Each number is 128 + 24 x the weight over its row's rms, rounded and kept within 0 to 255. Layers, rows and columns count from 0. The size above them is the row's rms in percent of the matrix's.

# layer 6 attention output (transposed), 128x128, rms 0.436, rows 32-49,96-113, columns 0-127
size [112 118 113 121 124 118 119 125 117 123 111 124 114 119 118 115 120 117  77  89  79  79  81  74  77  81  78  80  77  75  78  81  69  81  81  79]
[[154 137  98 143 109  91 128 125 174 119 131 115 121 111 121 145 113 155 158 134 134 111 156 119 105 102 123 141 122 137 137 160 148  90 131 127 122 139  86 115 125  80  75 121 125  99 170 147 135 113 176 143 147 112 114 135  75 130 106 145 103 139 159 131 122 105  83 102 108 164 132 161  98  92 114 170 135 178 156 121 148 127 128 116 169 114 112 158 159 149 118 135 143 105 170 124 116  97 134 126  83 132  95  74 157 118 117 111  97 137 157 106 112 143 129 141 144  58 122 104 133 125 161 113 115 110 126 134]
 [152 116 117 125 124  93 139 133 102 132 166 139 153 161 179 105 167 122 156 119 146 158 166 156 103 113 159 119 159 108 106 131 125 131  83 129  98 111 158 103 116 158  99 137 119 137 155 119 123 139 145 164 141 133 125 154 137 145 115 100 112 120 122 175 126  88 119 132 142 145 170  59 149 122  91 171 126 154 161 120 159 122 138 122 124 145 107  91 106 151 151 188  98 162 135 167 159 144 102 153 121 119 154 112 127 125 141 115 133 112 124 130  83 185 159 122 162 119 106 127 103 115 125 124 118 120 142 162]
 [148 137 101 169 114 154 102 148 115 148 130 118 123 111 126 113 178 125 155 160 124  87 104 114 150  92 144 106 110 148 135 124  98 103 117 133 132  86 143 144 122 130 130 127 139 149 145 133 162 156 105 110  84 110 133 151 152 194 150 101  96 169 128 108 125 164 119 178 114 157 123 171 128  84 142 106 103 124 153 109 167 108 144 122 115 145 121  92 117 123 136 164 144 133  98 147  90 131 132 148 148 169 128  92 112 107 147  99 107 136  97 137 170  93 110 105 111 124 109 141 103 141 178 123  86 122 159 117]
 [137 103 112  86 111 144 157 130 118 155 124 135 185  84 155 129 102 126 125 107 173 146 111 145 118 163 130 168 107 110  80 139 117 156 157 140 163 106 125 116 134 135  94 102 128 139 104 129 128 134  81 159 132 116 120 162  93  86 100 160  98 111 126 144 127 127  96 111 137 158 113 107 115 141 198 165  67 169 143  94 145 127 121 138 130 157 122 106 110 145  71 124 139 124 124 101 120 152 166 125 114 149 169 110 115 125 161 134  78  99 139 132 156 141 112 137 119 125 117 119 125 152 123 132 126 139 148 107]
 [111 118  72 133 118 157  87 185 132 116 157 136 150 124  95 152 126 129 161 111 137 121 144 126 165 108 130 129 149 139 164 154 164 104 114 152 125 165 142 116 118 129  88 118 106 160 118 143 108 115 103  64  74 120 141 114 153 120 154 164 141 144 140 118 126 142 103 132 109 144 140  97 128 144 173 174 167 124 164 138 134 143 129 165 117 157 144  84 167 141 144 131 137 154 133 104 120 143 132 115 161  78 147 108 150 116 102 123 150 143 139 125 131  99 130 101 111 159 147 147  75 113 141 118 174 114 130 105]
 [121 145 162 111 117 127 149  97 130 135 176 105 169 120 104 165 129 199 108  92 128 115 131 115 150 127 153 147 153  70  91 135 131  82 118 112 178  98 103 165 119 149 154 118 137  92 118 128 124 100 149  99 135 137 102 133 150 120 149 100 158 103 142 138 126 148 137 131 119 154 142 122 156 105 144  99 173 125 139 145 159  90 158 157 132 143 140 130 121 132 145 143 144 121 141  87  84 157 106 154 132 123 155 103 149 127  92  65 118 127 129 133 130 162 125 154  87 144 140  87 125 133  80 129 130 134 130 139]
 [107 141  98 180 175 139 147 109  86 138 176 103 155 113 123 150 133 153 139  90 123 113  94 135 109 138  92 123 104 133  98 128 116 162 103 113 146 113 151 125 113 135 133 147 143  78 103 130  95 137 134 141  87 141 142  77 126  95 121 133 137 109  95 145 137 131 122 133 133 133 137 145 149 166  89 163 131 141  85 147 126  92 126  71 132  94  95 123 115 110 126 104 124 114 114 111 133 144 102  86 141  78 131 105 144 118 122 107 117  82 148 101 152  48 130 135 150 137  98 143 114  98 135 132 127 111 132 146]
 [137 133 130  80 106  72 128 143 129 144 130 113  73 116 101 137 168 106 112  61  85 118 103 131 133 143 113 123 145 110 154  87 108 136 163 112 130 137 137 108 144 141 136  94 122 165 157 123 124 154 139 137 103 151  91 151 165 172 104 139 128  92 143 138 147 119  64 139 115 145 151 129 150 171 131 124 109 105 147 135 127 111 150 115 144 129 133 125 158 142 137 112 102 135 128 133 164 142 109 123  97 157  94 123 155 169 158 134 149  89 173 100 136  98 181  93 159 144 139 134 111  94 133 137 130 144 111 124]
 [141 112 137 172 122 136 120 178 135 142 139 138 134 107 142 134  96 102 103 133 100 122 132 129  97 106 144  98 149 214  78 134 107 138 125 156 125 108 135 104 177 131 114 124 138 123 122 123  78 136  83 124 130 139  96 123 130 117 121 146 120 138 143 137 146  92 151 105 126 116 132  92 151 117 131 113 144 154 113 176 162  95 117 167 169 124 167 123 111 117 125 117 102  97 108 100  97 144 161 127 147 126  97 161 158 111 152  96 189 118 116 123 146 156  79 139 118 125 157  89 141 149 105 120 113 105 112 103]
 [120 134 100 120 140 137 128  68 112 130 120 120 110 116 134 156  97 122  68 155 114  98 120 132 159 163 114 177 138 123 115 129 128 124 147 130  92 130 159 105 156 143 145 167 119  75 106 145 157 169 125 173 113 114  93 128 168 164 121 149 124 167 120 187  97 165 119 106 117  91 154 138 114 149 169 140  95 122 133 133 123 123  82  83 148 138 101 134 130 115 157 168 163 145 144 162 120 145 155 150 161  96 134 141 143 156 115 147 158 136 123 118 118 125 176 130 126 149 127 118 131 130 138 126 139 139  98  98]
 [160 101 144 145 152 114 174 119 142 118 136  90 154  78  71 131 113 152 140 119 145 133 102 102 118 139 108 111 143 138 142 112 147 128 131 110 113 110 128  95 126 137 152 159 163 151 118 144 114 121 153 155 130 129 116 154 135 129 118 101 134 147 121 159 122 113 100 112  80 120 144 132 127 108 117 140 117 122 162 114 147 111 119 155 142 117 108 112  93 175  76 123 130 139 165 132 107 102 143  80 139  72  98  94 106 139 163 157 167 120 121 172 148 169  93 109 160 172 124  95 187 115 160 121 120 147 136 158]
 [107 180 104 147 150  97 101 130 126 107 139 116 147 147 125 126 133  98 124 115 114 104 152  99 117  94 126 113 162  94 154 142 120 103 107 116 137 105 141 151 136 130  86 144  85 131 114 108 116 114  97 160 111 106 157 130  85 128 135 119 114  85 190 170 149 155 126 142 154 135 161 130  88 138  98 106  66 111  78 127 135 112  98 165 154 120 145 144 165 107 112 141 136 135 137 145 150 122 103 123 122 141 114 188 143 154 143  98 110 118 143 124 134 168  89 137  99 154 123 132 173 165 144 139 155 151 123 137]
 [111 173 105 136 143 105 146 104 124 128 107 120 139 127 141  98 136 119 154 122 146 111 138 149 152  93 121 149 139 128 116 155 134 131 144 148 155  90 122 124 168 136 123 125 134 157 157 102 136 122 139  92 107  83 108 113 119  88 104 147 179 141 146 134 140 117 137 175 145 109  93 137 158 151 130 104 111 144 135  74 119 140 153 133 157 118 155 111 122 156 152 142 113 132  98 143  87 130 183 136  69 105  94 149 164 144  79 139 119 136 184  95  97 132 139 165 135 150 146 123  93 133 186 101 106 113 118 155]
 [104 145 128 158 125 145 140 167 120 112 138 137 173 129 134 122 115 133 151 135 164 134 115 146 153 108 128 121 108 109 147 142 127 132 165 148  88 105  98 113  76 100 190 118 156 167 140 188 139 135 166 149 124 167 163 138 135 139  94 102 104 149 144 110 156 108 122 142 110 112 136 116 138 142 103 164 110  94 136 124 132 123 110 114 186 143  97  83 107 145  98 141 111 111 140 143 125 124 134 172 160 132 150 165 135 156 113 170 117 117 138  86 154 100 138 146 155  90 118  96 120 141  76 154 138 116 148 134]
 [125 135 146 138 131 111 129 133 151 124 153 166 107 120 108 136 115 126  95 148 134 120  92 190 138 104 175 129 137 112 128  97 158 173 127 130 155 130 140 137 136 160 115 134 106 131 182 135 124 108 150 104 108 141 160 123 137 158 157 135 139 142 143 117  79 119 103 137 101  92 168 107 143 133 110 119 123 167  68 131 132 117 119 123 151 149  93 149 127 121 146 138  88 162 115  82 102 141 112 132 115 121 119  95 141 113 163 149 115  96  98 127 119 126  82  83 107 143  99  91  74 198 135 144 134 135 148 132]
 [131 135 138  93 123 154 124 166 174  97  91 135 143 130 133 161  95 133 117 124 124 147 167 164 176 117 125 135 142 149 127  98  82 108 128  94 161 132 158 128 108 113 148 147 147 135  84 113 132 114 130 130 174 139 134 132  83 146 141 153 123 146 126 112 104 118  86 133 125 165 128 137 156 128 114 154 111 148 128 121 101 128 131 103 136 133 138 183  59 138  85 118 130 115  83 128 154 128 121 107 126  99 109 152 150 148 118 115 156  93  93 153 120 138  98  93 154 107 135 136  97  85 146 116  70 140  84 126]
 [112 147 131 117 130 115 153 111  92 132 108 107 109 114  82 132 156 171 144 143 135 132 145 150 136 123 126 112 107 117 155 167 154 125 128 136 171 143 101 111 128 144 105  55 121 137 115 138 133  86 167 124 157 118 142 109 123 107  92 120 123 137 172 185 103 177 136 145 160 136 153 159 115 168 133  79 146 128 128 113 153 139 115 112 117 181 143 100  98 107  77  99 110 115 147 150 121 142 114 119 145 117 128 125  89 124 142 131 170 131 110 126  98 126  93 146 169 124 129 117  89 135 165 177  97 133 104 127]
 [123 113 134 119 107 146 124 117 118 112 145 147 120 112  59 102 141 134 108 134 119 138 134 130 141  80  72 139 129 157  84  71 107 126  98 141 121 140 128 147 160 145 144 113 125 102  93 109 120 118  77 154 138 146 118 158  83 147  92 119 119 126  92 141 147 117 137 122 126 150 146 158 135 152 105 153 150 113 135  87  90 161 144 161 135  93  95 107 118  85 125 116 108 148 133 139 126  35 126 110 135 132 132 111 174 147  91 146  95 166 132 123 101 135 111 110 114 137  96 108 121 143 132 154 127 127 140 119]
 [106 129 169 121 124 163 119 148  82 114 133 111 152 141 126  96 146 145 105  85 121 134 125 147 159 157 130 119 139 124 116  96 109 159 160 130 113 127 158 157 124 167 172 121 139 186  94 134 123 135 117 117 105 129 129 131 153 139 133 125 151 108 120 157 139 143 163 165 125 102 132 144 143 146 121 105  99  82 103 116  84 116 117 136 114 136 140  72 103 134 146 126  70 155  84 150 136 135 129 154 173 115 158 179  99 133 170 127 138 126 108 141 116 119 144 145 103 199 122 170 124 133  96 145 142 155 142 131]
 [111 148 149 114 141 168 128 122 168  93 105 122 114  93  85 164  91 147  95 134 136  93  84 124 145 129 121 132 104 129 146 135 116 132 176 112 158 143 109 195  90  93 150 124 141 136 133 146 109 134  94 102 109 105 121 115  81 121 111 131 108 118 131  95 127 163 156 107 132 118  97 194 119 125 164 119 125  90 144 150 105 130  89 115 157 122 150 185 124 118 109  82 159 106 118  74 101 123 136 124 141 139 131 132 139 136 118 147 124 154 146 117 127 101  89 135  88 135 143 137 163 137 141 132 131 122 132  92]
 [124 124 187 103 105 104 143 118 156 118 101 119 150 142 145 173 114 123 110 150 119 158 140 138 136 166 120 142 154 108 143 134 149 152 144 109 127 195 109 104 161 142 129 143 107 103 124  96  98  97 163 144 180 126 114 131 128  58 116 162 148  92 139 128 138 120 153  89 133  88  88  94 133 145 105 135 157 131 143 142  89 127 113 115 121 122 111 144 140 111 134 100  95 115 167 127 157 155 163 143  99 101 128 174 116 129  96 159 111 131 150 115 151 146 149 148 138 115 132 107 140 121  97 129 191 127 112 140]
 [138 148 131 133 127 139 110 140 128 112 127 127  92 173 105 116 143 123 123 127  71 103 160 133 160  94 114  66 126 131 167 126 129  87  76 159  96 144 100 133 132 139 161 147 137 105 142 114 134 129 155  83 154 161 127 124 144 153 155  96 155 148 126 108 116 129 139 130 130  99 144 133 131 147  85 124 184  92 125 114 117 124 127 111 116 106 155 136 136  86 162 138 110 122 166 162 144  83 115 141 121 106  79 140 141 130 100 100 185 151  99  92  83 135 134 124  98 128 158 128 122 122 140 106 119 163 115 156]
 [160 123 179 123 128 100 131  89 104 146  79 124 133 142 162 113  99 131  99 143 111 141 128 151  75 120 114 136 117 156 115 112 109 160 146  95 129  91 112 122 135 125 147 169 139 106 135  99 150 149 153 177 200 130 116 114 130 128 109 112 118  91 135 119 111 113 135 105 112 109 111 158 148 114  91  96  95 133 120 124 116 102 126  89 145 112 130 153 117 121  90 116  75 103 118 156 127 116 151 154 114 160 100 146 108 150 162  90  97 120 117 136 141 122 135 169 159  81 115 131 167 137 100 115 112 175 115 142]
 [139  88 102 122 157 125  87 131 111 115 101 171  89 169 139 104 129  82 134 146 134 127 125 117 119 125 106  88 126 175 137 120 108 176 135 140  90 173 152  61 123 129 101 144 113 135 137 138 138 141 104 163 131  79 147 135 126 131 118 159 117 136 111 120 120 116 141 122  98 117 105 160  82 147  75 157  88 131 133 118 125 135 128 114 128 129 107 135 122 103 132 129 117 125 104 163 164  91 140 114 130 142  76 165 114 134 135 194 133 129 127 152 154 106 137 119 180 118 109 169 130 122 149 156 131 105 115 147]
 [174 101 152 116  84  89 136 169 162 145 102 141 130 139 132 117 122 115 116 205 158 148 135 139 153 103 144 114 146 122 141 124 151 110 149 153 138 155 124 130  98 121 139 117 132 161 142 108 141 119 132 124 178 140 135 167 148 134 125  98  84 144 166  98 117 124 131 119 141 129 118 127  97  81 133 101 135 107 156 119 155 141 138 188 139 114 160 151 116 128 142 132 159 128 145 131 132 125 147 177 100 172 120 152 109 132 133 152 125 176 117 157 130 191 150  96 108 122 171 113 154 139  92 134 136 139 156  99]
 [118 119 131 157 148 172 135 112 138 115 130 134 137 142 131 124  80 144 130 175 153 136 161 119 141 104 145 152 112 161 115 128 160 121  81 122 107 129 134 149 120 111 102 166 115  96  98 125 145  93 136 159 153  62 152 105 121  95 138 142 128 137 111 114  79 146 195 116 133 109  90 151 112  96  97 119 156 170  98 123 117 136 103 143 109 143 121 144 107 130 116 108 136 144 140 119  86 104 120 131 147 113 149 139  92  85  94 115  95 157 102 157 105 156  91 163  84 125  93 113 105 145 116 113 123 101 140 144]
 [138 141 129 111 128 100  86 102 124 119 121 118 130 132 111 136 136 144 135 115 144 126 109 149 173 148 151 141 144  69 165 120 152 139 109  95 129 152 116 158  88 100 180 143 115 105 137 143 182  96 177 118 119  92 129 122  90 144  98  94 108 101 124 116 126 155 118 142 142 128 120 159 122 121 132 165 108 142 126 120  85 158 105  93  88 115  98 115 146 156 131 112 177 159 157 143 142 147 123 130 123 131 132 113 120 161 114 160  80 122 146 148 115 100 176 128 113 139  79 153 113 123 153 149  91 174 160 147]
 [136 128 132 131 105 120 132 182 151 121 135 154 150 140 116 124 151 147 190 121 142 150 139  91 111 105 114 100  99 127 134 129 124 134 108 108 173 120 104 167 110 109  98 118 144 165 121 140 108  83 128  95 141 157 176 137  73 122 124 128 106  89 135  98 122 106 160 161 128 163  99 142 112 122 100 101 146 126 132 145 141 145 172 155 105 133 158 137 150 147 118  90 130 131  89  85 145 136  89 111  84 152 144 126 107  94 152 116 100 107 132 175 113 125 116 125 140  90 124 121  97 117 110 130 112 165 144 182]
 [140 143  86 107 130 128 111 136 110 150 135 161 130 151 157 145 124 105  87 141 101 133 183 155 111 104 149 145  91 109 119 129  81 112 153 145 136 117 111 159 146 116 105 100 101 131 146 106 161 138  87 120 121 137 141  98 150 125 130 148 129  60 124 121 123 168 137 116 155 128 110 125 113 162 118 116 113 131  86 113  88 144 123  86 127 164 138 140 151 102 162 127 129 144 108 149 154 147 109 164  96 158 139 132 146 138  97  99  95 151 121  80 119 126 144 152  96  67 127 149  58 137 105 131 147 142 126 107]
 [156  77 150 143 111 167 136 113 152 159 115 146 110 108  99 131 147 153 136 130 123 146 110 143 139 148 125 135 102 165 115 134 146 162 146 160 110 157 122 118 143 107 158 129 157  81 147 142 141 127 171 125 130 154  92 102 184 133 128 163 149 157  76  73 119  89 136 124 115 114  79 119 152 131 155 139 170 147 137 153 127 135 165  66 115 117 125 124 115 172 159 117 135 127 128 111  81 113 119 133 143 129 140 114 118 105 132 131 139 141 143 136 142 102 201 119 152 106 114 155  81 107 118 119 119 114 146 115]
 [126 115 170  88 117 132  91 141 135 156 132 158  77 127 134 158 134 105 117 121 108 137 138  98 122 179 116 145 137 154 157 101 154 108 112 120 107 149 101 121 108 129 128 130 124 141 111 126 135 121 134 134 120 158 151 147 145 146 165 110  79 140 101  95 146  95 114 116 117 131 153  84  82  87 161 161 146 102 132 137 154 133 104 137  93 105 124 134 109 110  90 134 150 112 166 113 173 127  80 122 173 115 150  78 124 136 173 125 130 136  75 156 140 146 118 110 131 137 125 112 155 129  83 171 101 151 128  92]
 [155 121 133 130 134  94 120 104 151 153 144 123 108 135 132 137 161 127 114  72 114 134 107 128 132 128 114 132 147 163 114 134 136 139 105 111 159 158 146 142 148 168  77 161 104  91 129  76 117 120  95 105 123  87 111 101 106 122 180 121 148 124 135 129 164 126 122 114 163 135 120 131  95 125 149 113 132 171 169 142 114 130 157 135  78 116 149 160 105  95 172 146 149 157 113 103 160 140 151  82  82 128 110  93 124 125 142  94 146 126 136 171 134 146 151 135  96 165 138 160 138 127 178 134 104 165 113 116]
 [141 121 121 148 134 157 142 168 141 143  86  79 164 151 147 140 121 115 159 102 124 125 148  68 113 151  95 109 122 133 132 149  77  75 127 125 112  92 129 133 112  89 151 140 144 113  74  96 115 135  98 139 168 126 119 128 124 123  77 117 155 140 138 144 156 111 170 114 144 139 116 140 123 137 138 128 160 109 155 109 129 107 128 122 111 136 145 116 116 133 127 153 153 121 117 189 129 138 127 135 157 115 121 166 103 129 105  92 144 149 131 134  85 110 156 187 151 132 144 164 144  68 101 140 106 148  95 115]
 [124 125 107 154 132  91 125 102  82 159 131 129 112 121 100 139 141 138 119 140 154 121  90 114  73 140 139 111 144 113  96 124 175 163 124 149  85 121 125 113 102 116 129 135 116 120 169 150 124 143 149 119  85 118 143 125 165  80  83  70 123 100 147 143 155 144 174 141 125 107 119 115 121 143 134 119 114 110 130 148 177 106 126 169 155 130 118  94 175 125 151 133 119 117 154 113 110 117 105 176 130 144 124 106 109 114 148 153 105 134 183 120 127 140 147 156  91 171 124 132 148 161 108 151 163 106 172 131]
 [131 135 147 164 103 110 101 100 181 123 176 121 134 123 153 105 103 105 136 112 118 110 108 117 116 131 136 158 157 150 111  78 112 129 109 136  79 133 139 119 143 137 154 170 136 128 144 138 124 143 126 128 100 111  99 128 132 138 139 130 151 130  66  75 179  72 119  90 109 109 118 104 139  78 141 150 126 116 124 139 101  94 145 106 133  75 127 118 155 136 176 145 127 102 128 115 138  93 143 154  94 128 127 161 150 133  95 141  91 122 134 123 130 118 141 125  98 129 132 112 167 117  78  77 134 110 159 140]
 [145 161 143 109 148 115 140 126 131 164 116 102 110 134 204 146 114 139 134 125 133 119 130 117 111 187 162 135 118 120 159 158 160 128 156 157 127 105 112 109  93 116 137 134 133 146 178 149 113 116 170  91 119  92 138  91 150 108 149 141 138 125 144  79 122 131 117 131 133  82 108  90 140 110 169 125 119 178 130 137 136  93 113 102 112 141 171 146 128 187 141 140 139 119 139 159 129 186 120 119 116 124 103 157  92 144 159 122 144  92 126 137 156 126 130 158 123  99 168 149 166 107 133 136 112 119 119 146]]
# layer 6 attention value, 64x128, rms 0.25, rows 33-50, columns 0-127
size [104  98 106 107 101  97 107  94 101 100 107  97 105  97 100 105 102 100]
[[175 112 141 142 103 148 143  92 109 148  90 109 120 116 103 155 102 101 129 103 133 132 140 125 139 131 117 167 150 100 152 114 145 133 138 113 124 161 137 129 142 101 143 132 108 101 192  99 171  96 114 158  92 122 157 111 140 135 123 166 157 164 135 122 150 182 148 127 164 143 100 129 172 134 137 178 178 160 152 112 138 139 136 141 101 156 142  95 165 105 116  98 132 156  77 117 164  91 137  86 123 130 144 116 141 154 125 125 149 132 101 132 131 138 118 100 132 129 156 136 171  85 132 136 106 150 137 109]
 [144 169 109 161 121 141 133  92 162 118 149 123 152  54 123  91 114 166 126  71 121 138 142 157 157 143 124 157 129 113 159 151 118 141 158 116 142 132  92 121 123 130 103 118 169 117  97 106 119 149 134 118 161 114 107 126  98 131 123 145 121  90  63 113 127 129 150 123 126 121 157 167 184 124 146 148 150 105 149 168 132 137 128  95 121 118 136 114 111 141 114 122 112 117 134 106 173 157 118 102 128 182 109 160  97  81 121  81 132 161 150 155 125 143  90  88 134 109 128 116 132 107 142 122 128 142 124 120]
 [155 104 155 130 144 117  82 151 117 167  96 156  73 171 118 134 126 131 150 102 141 105 158 134 126 133 128  97 133 155 152 143 152 121 153 134 114 142 112  94 150 158 115 165 139 126  85 102 147 151 113 143  94 126  98 117 115 146 125 135 138 175 140  85 130 149 175 129 127 129  85 170 122 125 112  99  84 147 122 165 105 119 118 134 125 123 150 146 125 121 122  96 135 148 110 175 142 123 138 135 199 112 124 119 101 146 130 111 134 179 158 114 121 103 123  74 164 130 125 130  84 171 138 124 167 133 135 136]
 [154 171  86 111 102 137  94 172 141 137 127 114 114 101 160 112  79 117 178 149 118 158 114 165 138 146 114 130 102 128 105 111 113 120  94 127 101 104 123  91 101  74 145 123 124 124 158 107 154 164 100 143 123 118 153 153 135 128 110 128 129  97  79  80 139  99 123 136 126  85 145 109 149 157 125 114  97 158 135 141 113 154 133 119 120 115 123 122 100 137 122 177 143 121 126 124 154 184 141 131 130 125 172 150 159 126 152 122 107 179 165 113 138 133 126 130 161 103  95  96 101 109 160 121  88 118 130 125]
 [107 109  87 133 124  97 130 136 155 150 140 144  82 112 154 111 146 104 140 146  78 131 124 143 122  91 133 166  92 146  97 127  98 117 100 122 120  88 147 108 117  81  95 131 131 127 111 116 179 120 157 141 181 132 186 108  79 127 160 116 130 145 110  60 123 152 145 132 135 122 135 134 109 132  97 158 119 116 133 107 109 129 135  91 158 110 164 118 111 115 127 101 102 152  99 116 106 114 132 140 124 148  94 150 111 151 166 157 119 119  92  95 121 101 100  96 104 119 116 120 150 146 132 128 174 141 139 163]
 [117 102 134 121 145 142  84 169 159 116  88 131 154 114 146 115 116 101 129 146 108 134  99 104 178  73 154 120 176 175 144 117 109 111 137 167 117 130  91  82 117 116 128  89 130 112 130 122 164 149 155 130 135 151 134 120 150 194 124 104 114 168 162 104 128 134 128 104 128 101 107 103 115 163 130  82 182  77 122 129 141 134 100 144 136 131 127 125 145 127 115 168 119 139 109 145 118 122 128 115 113 158 151 123 119  89 112 181 143 132 123 143 129 197 115 107 128 109 139 133 129 138 123 117 134 142  91 118]
 [ 91  82 156 127  98 150 123 132 143 111 125 140 154 136 126 131 160 115 142  96 143 115 125 143 104 152 117 148 133 135  74 130 114  99 126 128  91 114 123 119 113 139 189 134 133 106 138 109 152 189 109 148  73  98 165 144 119 119 154 123  90 146  92 191 154 124 112 124 100 129  86 125 102 142 145 128 187 112 156 174 148 112 159 140 114 136 114 135 171 152 136 136  93 122 152 137 126 100 126 161 103 114 167 114 139 149 100  98 126 155 114 123 107 131  99 146 109 130 100 148 121 122 172 117 109 158 115 143]
 [114 126 167 112 122  66 149 166 115 169  84 164 129 129  99 154 154 162 145 110 166 173 120 126 128 147  90 131 113  85 110 125 123 119 116 124 131 106 120 115 178  92 113 149 113  91 120 142 100 170 153  81 104 160 151 139 124 125 112 168 133 117 140  94 131 132 124 106 125 107 129 127 147 131 126 173 131 132 144 104 118 147 108  93 143 135 126 123 109 158 144 147 128 106 146  98 144 119 106 108 123 133 101 101  86 123 100 170 121 133 132 112 155 124 128 100 162 124 135 198 131 128 156  98 162  91  97 102]
 [123 120 139 142 148  82 128 119 163 125 135 135 157 194 138 133 137 111 160 104 147 117  79 113 100 112 145 139 117 128 100 158  95 144 154 117 131 157 130 112 104 129 112 112 144 188 138 108 114 131  96 133  99 133 109  99 100 128  92 145 122 119 139 145 106 112 156 135 156  61 113 108 121 109 115 132 122  98 150 140 133 139 114 197 128 171 154 108 133 152  90 141 138 129 117 173 138 138 138 105 107  85 143 136 173 108 145  75 120 127  93 127 107 145 119 132 110 108 167 151 144 110  70 138 129 103 119 131]
 [104 122 153 141 106 132 143 182  95 132 136 145 105 129  92 128 164 127 137 112 140  91 123  97 136 135 149 142 162 124 146 162 117 137 128 151 157 100 183 124  98  96 122 137 121 131 168 113 146 150  93  96 108 171  72 135 117 125 111 202 115 122 146 110 112 116 128 126 115  95 162 122  94 107 178  94 134  91 101 107 140  86 140  86 122 112 155  73 164 104 125 147 119 128 138 126 155 131 164 138 136 171 142 129 128 144 118 122 130 166 110 131 130 102 119 123  94 109 130  97 129 147 128 121 157 144 139  96]
 [142 118 129 117 104 106 138 129 129 158  87 160 125 147 114 158 127 125 108 110 111 161 113 116 115  85 111 135 129 174  92 130 112 112 127  95 120 137 142 128  75 120 125  76  98 142  98 139 101 107 165 104 135 158 166 169 110  95 106 165 115 156 100 135 118 153 103 121 130 161 111 171 103 112 159 118  97 168 146 131 142 141 140 140 101  74  81 113 140 123 139 115 132 174 129  98 108 137 139  74 103 128  94  94 140 120 135 127 134 151 103 140 139  95 112 164 168 147 113  95 144 143 125 111 105  88 112 118]
 [157 105 152 131  99 140  70  97 155 104 148  91 148 138 125 170 138 140 158 156 155 137 106 189 104 134 125 123 100 143 112 174 133 119 124  99 162  96 147 127 141  93 132  90 156  88 120 137 132 114 143 105 174 134 119 130 140 152 136 113  92 124 118 121 137 138 136 113 109 141 151 118 109 128 136  83 104 127 155 153 127 128 107 115 131 150  81 143 132  87 135 160 139 150 193  91 131  99 101 112 144 111 147 116  76 137 164 148 151  99 111 113 115 137  93 105 144 124 134 147 174  98 107  92 127 129 143 126]
 [ 90 127 155 146 121 170 119 125  99 141 115 116 103 106 119 124  95 105 189 153 131 125 123  89 126 141 143 146 151 120 127 119 154 116 101 172 136 158 141 185 138 138  74 122  83 101 103 128 123 114 160 130 146 134 110 134  97  96 122 153 141 120 142 145 147 122 156 139 131 136 149 139 119 133 144 119 136  93 111 148 121 164 132 160 126 141 161 153  98 116 157 137 161 152 159 135  94  76 111 112 122 149 178 102 160 172 155 111 131 127 149 149 113 177  72 119 117 130 146 129 116  94 161 174 142 127 132 161]
 [148  87 113 152 113 162 120 143 155 148  94  95 144  96  95 140 133 123 165 156 106 188 162 117 115 114 139 132 147 138  80 134 102 111 107  88 135  73  83 152 150 117 121  99 168 126 122  55 118 125 102  93 126 142 137  99 110 117 135 130 101 115 119 101 139 154 114 123 145 136 117 138 133 108 143 107 156 124 108 102 130 100 151 119 136 102 140 116 108 116 149  86 160  91 125 172 160 121 101 137 112 149 128 131 151 137 150 156 107 143 132 132 112 103 127 148 147  90 139 135 104  98  90 100 152 127  74 142]
 [121  94 166 173 130 108 124 118  93 148 131  80 136 134 112 104 148 151 129 100  83 180  92  93 105 158 175 116 127 136 173 129 150 118  83 147 119 117 137  84 125 133 142 151 111 142 116 125 105 126 184 165  96 114 100 137 167 142 162 118 143 124 156  63 135 143 138 123 139  95 128  99 103 145 144 136 144 145 130 115 142 114 160 116  87  94 101 114 116 165 134 117 127 107 132 135 153 145 144 182 135 111 127 129  93  98  93 118 142 109 126 129 140 139 137 138 112 166 127 138 131  99 128 111 134 167 169 140]
 [119 112 145 161 122 147  82 157 155 125 150 120 118 139 170 172 150  93  87 155  92 123 112 127 152 120  94  96 137 111 116 131 124 136 148 109 113 114 159 149  88 133 130 178  92 113 159 167  74 108 163 105  86 162 100 146 135 132 206 134 126 119 105  98 135 127 151 112 140 145 128 164 107 125 111 116 118 151 113 127  88 112 167 136 117 133 114 141 110 109 132 140 130  87 125 124  96 147 156 120 134 158 112 142 126 138 158  89 124 171 119 124 152 182 109  91 108 130 142 121 142 135 113  95 125 145 117 130]
 [187 166 117 150 107 131 125 127 139 160 128 120 138 108 153  88 137 168 109 140 161 118 143 111 123 142 152 101 178 112 136 121 152 126 153 167 108 102 123 157 111 112  88  98 143 168 136  92 115 110 156 129  81  99 174 135 135 147 123 121 151 124 148 125 104 107 114 169  87 114 133 119  88  94 163 108 112 101 150 167  94 105 120 122 137 116 142 139 186 117 109 124 137  75 133  70 113 147 133 109 137 141 127  91 127 110 128 151 114  95 117 127  98 125 123 144 160 126 100 106 105 148 136 111 152 108  91 131]
 [124 168 109 152 117 135 159 143 158 166 121 137 105  74 137 119 146 146 104 127 120  83  91 162  80 115 137 187 125 143 132  91 173 130 137 145 114 119 148 133 114 170 169 128 191  81 106 139 117  74 120 151 122 127  84 120 135 127 128 131 121 105 156 114 118 127  79 105 139 147 134 163 146 158 137 165 111 145 102 110 114 152 124 115 123 172 150 127 184 105 111 122 121 155 112 124  89 107 113 128 125 133 130 124 120 103 114 115 114 125 168 114 132 154  91 134 163 145 147 142 136 136 117 143 118 139  85 121]]